config = dict(
    n_layer=25,
    norm='rmsnorm',
    rope_fraction=1.0,
    tie_embeddings=False,
    init_std_o=0.00226,
    init_std_down=0.00113,
    lr=0.00851,
    beta1=0.9,
    lr_head=0.0203,
    grad_clip=0.5,
    final_lr_fraction=0.0,
    batch_tokens=65536,
    seq_len=512,
    dataset='wikipedia_en',
)
Each number is 500 + 40 x the weight over its row's rms, rounded and kept within 0 to 999. Layers, rows and columns count from 0. Numbers have three digits each. The size before them is the row's rms in percent of the matrix's.

# layer 18 MLP up, 1024x256, rms 0.17, rows 54-79, columns 128-255
117:493490452495493479454502490487472519466495505506454518514538528469431488508481517462493497489516464451510486450488463519662560490525527524459513461484484503453455416512536541528488441552498493491483535549476491469509449499504486499543431447516477440548530488546539480522438520517486505506474444550445467505492548488501519584453523537528522575494476529450459534485507511502556488511555
119:462534394474536517503442529521453526469483463474518581445447534554528441570435513478490502482487438484468466487515524546498470486547447510469580475493486492497570450552500456505461437525521474491474578536562479463445528482473483478456467487475517537470523510533568477523529420500401547521513469501526487517419475483497493492493495493471556547465513605491524445478522544487519454541505
122:525548532480583553504541579519505439411496593438550517541530389537413477473547484539474509575487493519516529527485484452491523519488501457531499521408482494562527513535538526531498501462492508488529508507508539492488531519449532460505494497512523521539449553609453475498468486476480504532473559586543539502525519479510548463522543459486478462528441461520486555476489434457449556461532
128:475575497435474532525551534491423496543446557489529454531483464559408575584516481493450417516491504514435523499445578489476470502474461553551479526468535517511533493523494440527515462486491512472478446504539462512607499513510494535515525554503468513429481510387554466526561436488539469496535515563498504541501530478498453514488562505532467543504501415473509504489403463474557511495533
122:480495521453572446512532539527522454613515511486520559548491549490517553548531498540482524476487510504483475565472450583460562450553516509532538477515474515556506451552511486480542521512498458467531502515525487507466461470533432507498435512475417553479559494513523498520521488544468545517478459520464479572461495560513550505540527555511446592477574457489515507507472499497472454508400
123:489527537531478550533462523506510578443453512578528426477537506489487482473496468554451475515527466532461414550551516568507596523493521492483481455546448520435520505515574561567547496472564522443533406487533552481528508517425572521535464565382499514558484489570510567519497462569547576503509505512469501439483511470548479495536529496492649487534590524557483499491527455513521477468420
108:537516452494484436513487486466465507558487475517512490448504456500518536460607500489465506532526521473520468490483464542584485442477489484516479514465461512496591499525435509458544463487468519445505485530510502429499512516461554457508474525494436474493532467540516508416451516429418470456500490517463513504571558487524528504472473490486541493438575498525530500547481547425510457459461
072:466468475486487515497573492563507468431515541557562389456461433483437448507579476520429529587511531483549485503487452541497535511566446496418498525551517532436536489491529500489535406459601485520478548538519509497479507499475479484517477464503513503470503447546561453493395454482480438474503417498414539510511453521494546483554483515489524468505479500461552565503575512448496472484465
112:516511478478543577498559509457544441474475470562469483498527501458532513451511520470449479510469476521486527377463540571474474482449518491529524498547507464540445453506465533529412499495539462418569462479551531575557496438505486472441491461583462481533455487578442509530432495527509528483480506480551511512523533595435543533500520498517546548486522503596510514418568473490465434552532
117:471488509453500471479531534588522502447524556516412512515510523527473509545495389464469552510359518485487475576525536490523593563500544488492522475481481421569461484458499538598410559482491545563478522532477495459467505481491494532470512524497493443506443475540569423462472447475450570534505518450480455443519500523527452464500517468462534455512461405577434509490523476526512485459500
111:584472463518500539525528476481525624423470494470533542539512494462528542467481555491513571403456455530467483486511453541529520536470524483490437415535572442518509450419525538509535537576526465445524497486471497498509527525452572520511451467527554520497474501536495478400515441543475469526449496506490467486416520425543458496472540526521568507532510541540519502506541470498467476502543
121:611413568497537439541445470544546453470468485503471485460456508480482545505466454474506544457473456458539514455507460509447488448518513495516487475488499480573506498471476538479526486494565500528429520480479532454482505468489474557501500479477477491477548514470571521478501538520502435501431458586504500506486467516464391540504482579529533476442447464417484529353502531474448425532508
122:549537479403427472523482568569427522503593455476524519502515474493473551496419458420478436470505509508526472531461506467498520470550465527559515499479527471543504470481531554474555520479524471515549437501602423445472519540526485464498533534448458512556493579541485430450540476592490502522448522520515533490608443556516522553517459513425482456502466514424505499454421486478486499534516
128:544517496571487484518502559507588477599519501417514477484600497482592457506449522491527532456491466549511476524502477531460500489462541488537467457452477526509514525472416505541480489497473504495587530481525501442519519462497476479490531544476526445522479437499489550535531451570521485488487513516478419420460519454480538483475506529402550478560438540501486467550441538578551454431464
022:458450490512490504492527530506509479441541510503525579482553576497530420548543476503409501554446537605594514516521480518496436506500502494504494442516498525442453425540572573568483485535536451452496543474594546532531468437547461544459489547471475492465508473568480496534488496561483456637514532497547468437486527516488429442530553525547577524466495530491513525468495505513551524518540
118:500575530554541536568527455500477487537516508529519549404501442508479505539499503441508572477480482491522488532502538463478449527552569490411556525498516450485555455455489528570494517555562528433535449531555551469461532460467541505468454478443497488534506535451499564501503476486527519524544471496529512472501519462563481554524642516525385504505534523510529463472420512441520550495466
112:523453495496445548516484547459489566475500487564492466416453475549474520505451535563450488475490504516495498512509446534442472456559429511501470501437559425507494482444465556542504515569587511524614536496521560505454512557490453525493593452458495504526457460503547560489496541539498444397551431506503508527474547517494466481530566548504491519522480473439480501462493507472454536466587
128:497583520538496514527484509524428509536546533486512500522552424545546525520539494461510423533454426453488543486529495541511447477455577532527480524501537469512423561479451488508488591507454535507475430579401482475390479479545439505507490609452415489526420504528519506438521483510519475452445527515476509521519521563492545529539484494453505554463513509542471470499441492524539458557453
104:507498501519476521449428483451483478529490618492459541494489528593511552521553557537513525481537517511593544486492477493401526499500428540474541503506511534442470533539476503509520484580513465491460523539464488570429578525399530568462476459510484444518472514592456509549478506444586480479460496553556485498533491506459479521484501554547464517466547521485428565489503416484555486449461
117:524466491474514465553492460489434502559435437537453472544463512512501423514481534463546560451505549600502492570503465445501542503470484525502434516544468561452567539488506475558415524438518499548476477489486485492474491528449486526445557548532504495494498458473547470584496517521485480450542494463501551465423537430445547530499496437501516453570489510525521484447504512479514516512426
104:438436481453468473443475516472484516519443472559501540468547487469515507453486530490479498438545581540492555517443508456581481455489555507448519501486490504465504512462472547531431477564490505462550525518491542455609471500472506475511448511544453465438452483542537499457498442526485583510568412449477506586475493501514476426487566548470515508454462583472515510495493500454549519450537
129:557451464535565482518526519526424460551509475539544486486442513471514502542516521509593399550512483557537526448498559500512564546470491515541520459509505422472550478505554445456541509476434521506507507504525522525503525449509425462472497458556497572569472580493453568448498461444522488478530586471496537552526474527467470453453515506477483537475506498555435525513540474479455542469510
083:503472468553596498507531559409529513424488486522533463499504558491478514486479583419488522540443504491557456475476456471497545528481491505536512496498474436536440431464540584532454513516501499474445503474495525493492395467562555482507509452484485461462499554533544431434528471461500534544462567523489514552432577484474531485477455517483494481475528480501455539456532442468457442506471
125:498525505560491545519503507529539538566539472535520554535488530563500408480496535545507458519499510517508424452452521425505515479533464517464468574512478551457547513520446516465563464513481525464462521601523509514477477459432472546475452419493504490463464458529532486481501478515538474478468502479445475472463386480499473524496504503521528536454540575485449495514510533483537479418504
073:500502503515508470462525468492475523472468498595462479441490503515474535479479535510602457485507533454485527471458516457517556520453495435464537518517485484448554499477528551552487519555510553473521508428485455530411478505432479474466524452500476510456497510448492545534479510496499580506516496472541492415433547461519537495499532561468444525565541484533595494532486486483520484487536
132:486541514551598510470488471522503558579546545522545500553496567458573545426560494524485509514516415511516517588495542533493559480534443490466462494530524463422479534493474486494463569503476505519513464507492526491471470403420499461487480501453506509445429479439580461512528506514454561536561508514447450474460493469481502516537384502549544529457465528503466422432508514479506514536433
# layer 18 MLP down (transposed), 1024x256, rms 0.0717, rows 54-78, columns 128-255
121:543433425461490548508488471508478484529496524470483549495558502495519503479571458496474517433495520462506437495509495437537466547429520534518547532505488449499471524476517563561485548499482480443542476394443433510479468462573535551501538458488505488565472516567480500438488527525504535518440388560503472419532530548519522499473452518493495451467519545424511514521429428492520448497503
118:529523501515500506534435433530514477400395475496454508493543550516451433489431518561480420468515436543484480469544413445498536467568513467583505557526464476482584521503503566557481557573478508473484501521548464530538557554402490569501511531493485457483467508501484452539468515523502468545437488523515453572553545462571500453544499512473463453533536454485520536447488465539502528514457
115:527441538544504529513530513540529415562504455529521519464490531509532536526503502481475497431551427545569433501496464532500434454497493465491465486524566541536522434490527506492445431473528553419517564561472517555400493603483475407537486424472530539548522521469489501497489503477445558426475497407390455492545459475418514554538479557413524492495543597486482490493459531562516537515467
132:471558487461456521478530539493439500492527540544558556528474465473461513543471499470564486507482490511545480556527514521456515571568531419511539524489394513544510489515525484452486480457447492480517422449516468559564489470458494485541464561517492504515510513506495500489512483468471464527563477479498571542484542437546436528497501546481511533443415459546493483500466527565481459456505
112:474500455499467485484522504504546476477485543531513543517511519489439516474493515496457544444424505468476509535519455528529485485477455482577510483520444504456496528556470526493487549479538480448475581535450458433486520492613483467503553470513471545488511431493463489517526508522507513507424484545503436521508578501483428566465437549488510562524499459576463483416546501476463477442510
123:503466441521523477515510520477514502444523443487478531531501583515517572439538522460457508425437539448461502503476591522526465482536508564501484451473504445501598448580497471469435480484543502449558489492526445469561532573542475567529428516471626523530507534489513473467427498477547491502569512506541470481501558479489468472540505481493476471484551437455514476529553497523506567522500
109:433431473454454514532435514396514500494520464496553473503510479535522451515533432607522504475416537509485526571554518523461467499541553470487483461552492519559549508529471542456501464522489435481484537575501501390553553507492477448531551532577522540502500480477558459490531454483539483486465500473543500546520492438546540443516482501537445435414453457497512583557507541457453608477461
076:586494527560488479478451570456546528518552583500481433482544600508481505497507510479536533468501534509505490516457516558516505542488465538513518522547406473499516514466463527570497560489510485535500466459435515452485511553518456458457512485457524481476507490532489498485532485505527530583482518518462530524570524445522533468444537458498455583466488547512517538498512504532406532585498
108:529521555457463472560528540525542523555479467412446474529535482437549503475424445512519452555462490425532532514535483468520399506439501411456500498435480520496489494548429457473453497482512528466506454453515531467446492496529576501499491504508532608501524565486436553457478554457528526486485490542558510455514522561490479506489466449556468499511578472507562611544523503431511555483498
110:527485475517482405534547467552456515518488473442504440496525462561496479520506528469532498529497453530498495517518489471449459497488494449434524465528503552503586514477497516423488509499472506484478535511572486519553471495456562501505482552555533522563387531538396504509504525509501478574512511505513487460475579519441523588405529408451541508485515466489471546469484460523550451421471
112:441535500449505532498498530489485537494548423463451464513439520508508501497549540473502533538485500452516553511519554474506496442525509523491555473501506494463490480518566478469492581520458504525490417582490466489524458465478522475533500453464486528531439540503482516524495494500448448443603487473508457453366604542568480439488527502532506534446456444467488506487451475513521515566528
115:530520468532527529463549473526528545435493509511550474487484552562486464411532540472553527463480538449511486549544538457510525531572485484495501520504459525504585497494495512528511496481456577555438510458427450544542435519463487451460463540537517580486489449530463509536509578575433552541600484489488505568483446476527490528521498489508492532498554497519580487554532416390429506442493
119:504496490566550509432463478544537457580553528431496497468448478541439564532508465484549563484524526443488486533536508522477465460551523494518531472494570495571530527497512535483495564547499544569527487534470532482505465549539513512480504536513494510603540477536446472496477516530525591503486480457511511485501521543480546505402517481426440337500553458553513593533413460482480520503512
120:482513537566506513491498505479441488480502477557529568466577475493525532517509438490399503461456537476463492470473596565416504456574477511485490466522548491472517524440502548508396525561517578518436535519521437521525431423496458484431460495486461501553500499451517443508470465536499493449455454498547484518468544537509522508537560506466541492451538561548476463496522516386527568488547
025:521459554462601482506482433497471542544497518477509457533476480508494498495386539506603492442606465441442539446477481509477519458504500526514533539459535510542552528453413459483462443489470517462511470469468451400482469531498506429524520513483492509522449420449530448453542518452549480390503517516452514495520524452496506461471439486451463468471535444524540460515478512546510472475485
115:501487494539458560528511475539515471540495451451520554511456567521433494510545460593448500493502562483450530486490560510522472487501550533556469478560420422455469492531503567435542528427425414474524542506475491545531499468495552509541451543568500524496439541552543562478414468467531455484506476535483460477525480482440522468434510450595516419491442489535405503540473544547505509492488
111:566554429565448541502537438533458432476468531488432512506544490442561467493439495511533479552484533522457465421498449497493473453535550477531526469473475498515527488514568622493511464534414554504557554474512528463417432497470436534520518511544456497481462567506524477403464562509463540466501487497533511457440557452425436491511551495533504504534478536501466460536474501507499487499494
122:563471467565498579449519504453481521495475517482531481494479417452424503545589519487513508532513487548445394438478467465591519515503467525611518490481551594529557564475480445532496495485483490476527570482554513538554479514488506490451495526491527558520506424493506533508494490504539517515559485463457500508483504426465531597413474534397420525569485580548542473499461474559471511475535
107:541440536470534485475500495473514522478542456528534590551515399526526482516528525562508469553492450471453550534416566470549551497571540477486531484468479475438519517532524534516524493468542500477514497498474544552437524462475514469559571579475525611528518508388432469526480492573526521525527540487441482510448474519532527488524490527533578497563502479542513477470505562486453564470473
109:475465545466535476556473553565499577467483504528484421419518555476519478458516459449450525479464550357512452571514455512516500496522536511481453519459507499510474558448528488565563494494529480562504508441521557440524495480474447545527534517503525502489438448432489439576487509513567510475459458528484477475456528504556466512524579509535504499499549491477522511598425558554554525468474
116:477472450520459511482533586491568404518551514499447472482485488490460477432448550486511466452520430531510562495561411511425506459552519529573435479512465509492502498458476480552456500548478547434536570502536546479507523559536457463507567514551482509525505514508509530500505498465545572489490492562528480521485446481502500466538483460490470489546477536493507564491548519534462493499544
127:455552517501563519509527516503498481522490519520512540467527511553487492553540565539503430567466567513515504494488491459532479499446499469540540478620493510498570509495527452509510460465454438503516450478458464555519521444476499569495448498512464568485559518546490501555504490417457536487489433472484432452535560573547459470487497511582543545496473483567457517496468498505512465531471
084:475502511502527471553536521525522494462539512456523515464436433510443517554557491510504505513485486469510530489484403502479521480474532580439474492558503602546540478476469524588490576514517438525536526477493522378498502494466433474489455566470510486493506483482536566454488439522510487484584534465578400534472558513482490502517479536569456443500494498454491477455542550555450441488522
128:474525468488526480489510495494473507517487486445447525480512524500551503434462534461452505574476524529569521468419553453487521447522470495530539420533548537459426489484540398500450488451532453562555477481516534533509482492450517464492488510566506463479444542457508433538498444497511454478511474464497512498445588415422457518519457510543389442553497480536541499480511497468546491500556
070:492543522482450419503484473488511471522439491504552527531500474566542535463518489481424512489528509427485489489488485503506458512476448598459595537512477476506558519523521482512513463510546475515465576452479555542513506521552482527484448499452503407526522544531475498408480442494433466539511455471499459540536553541496410578468481524527451554472555470513496530508452530602459494473511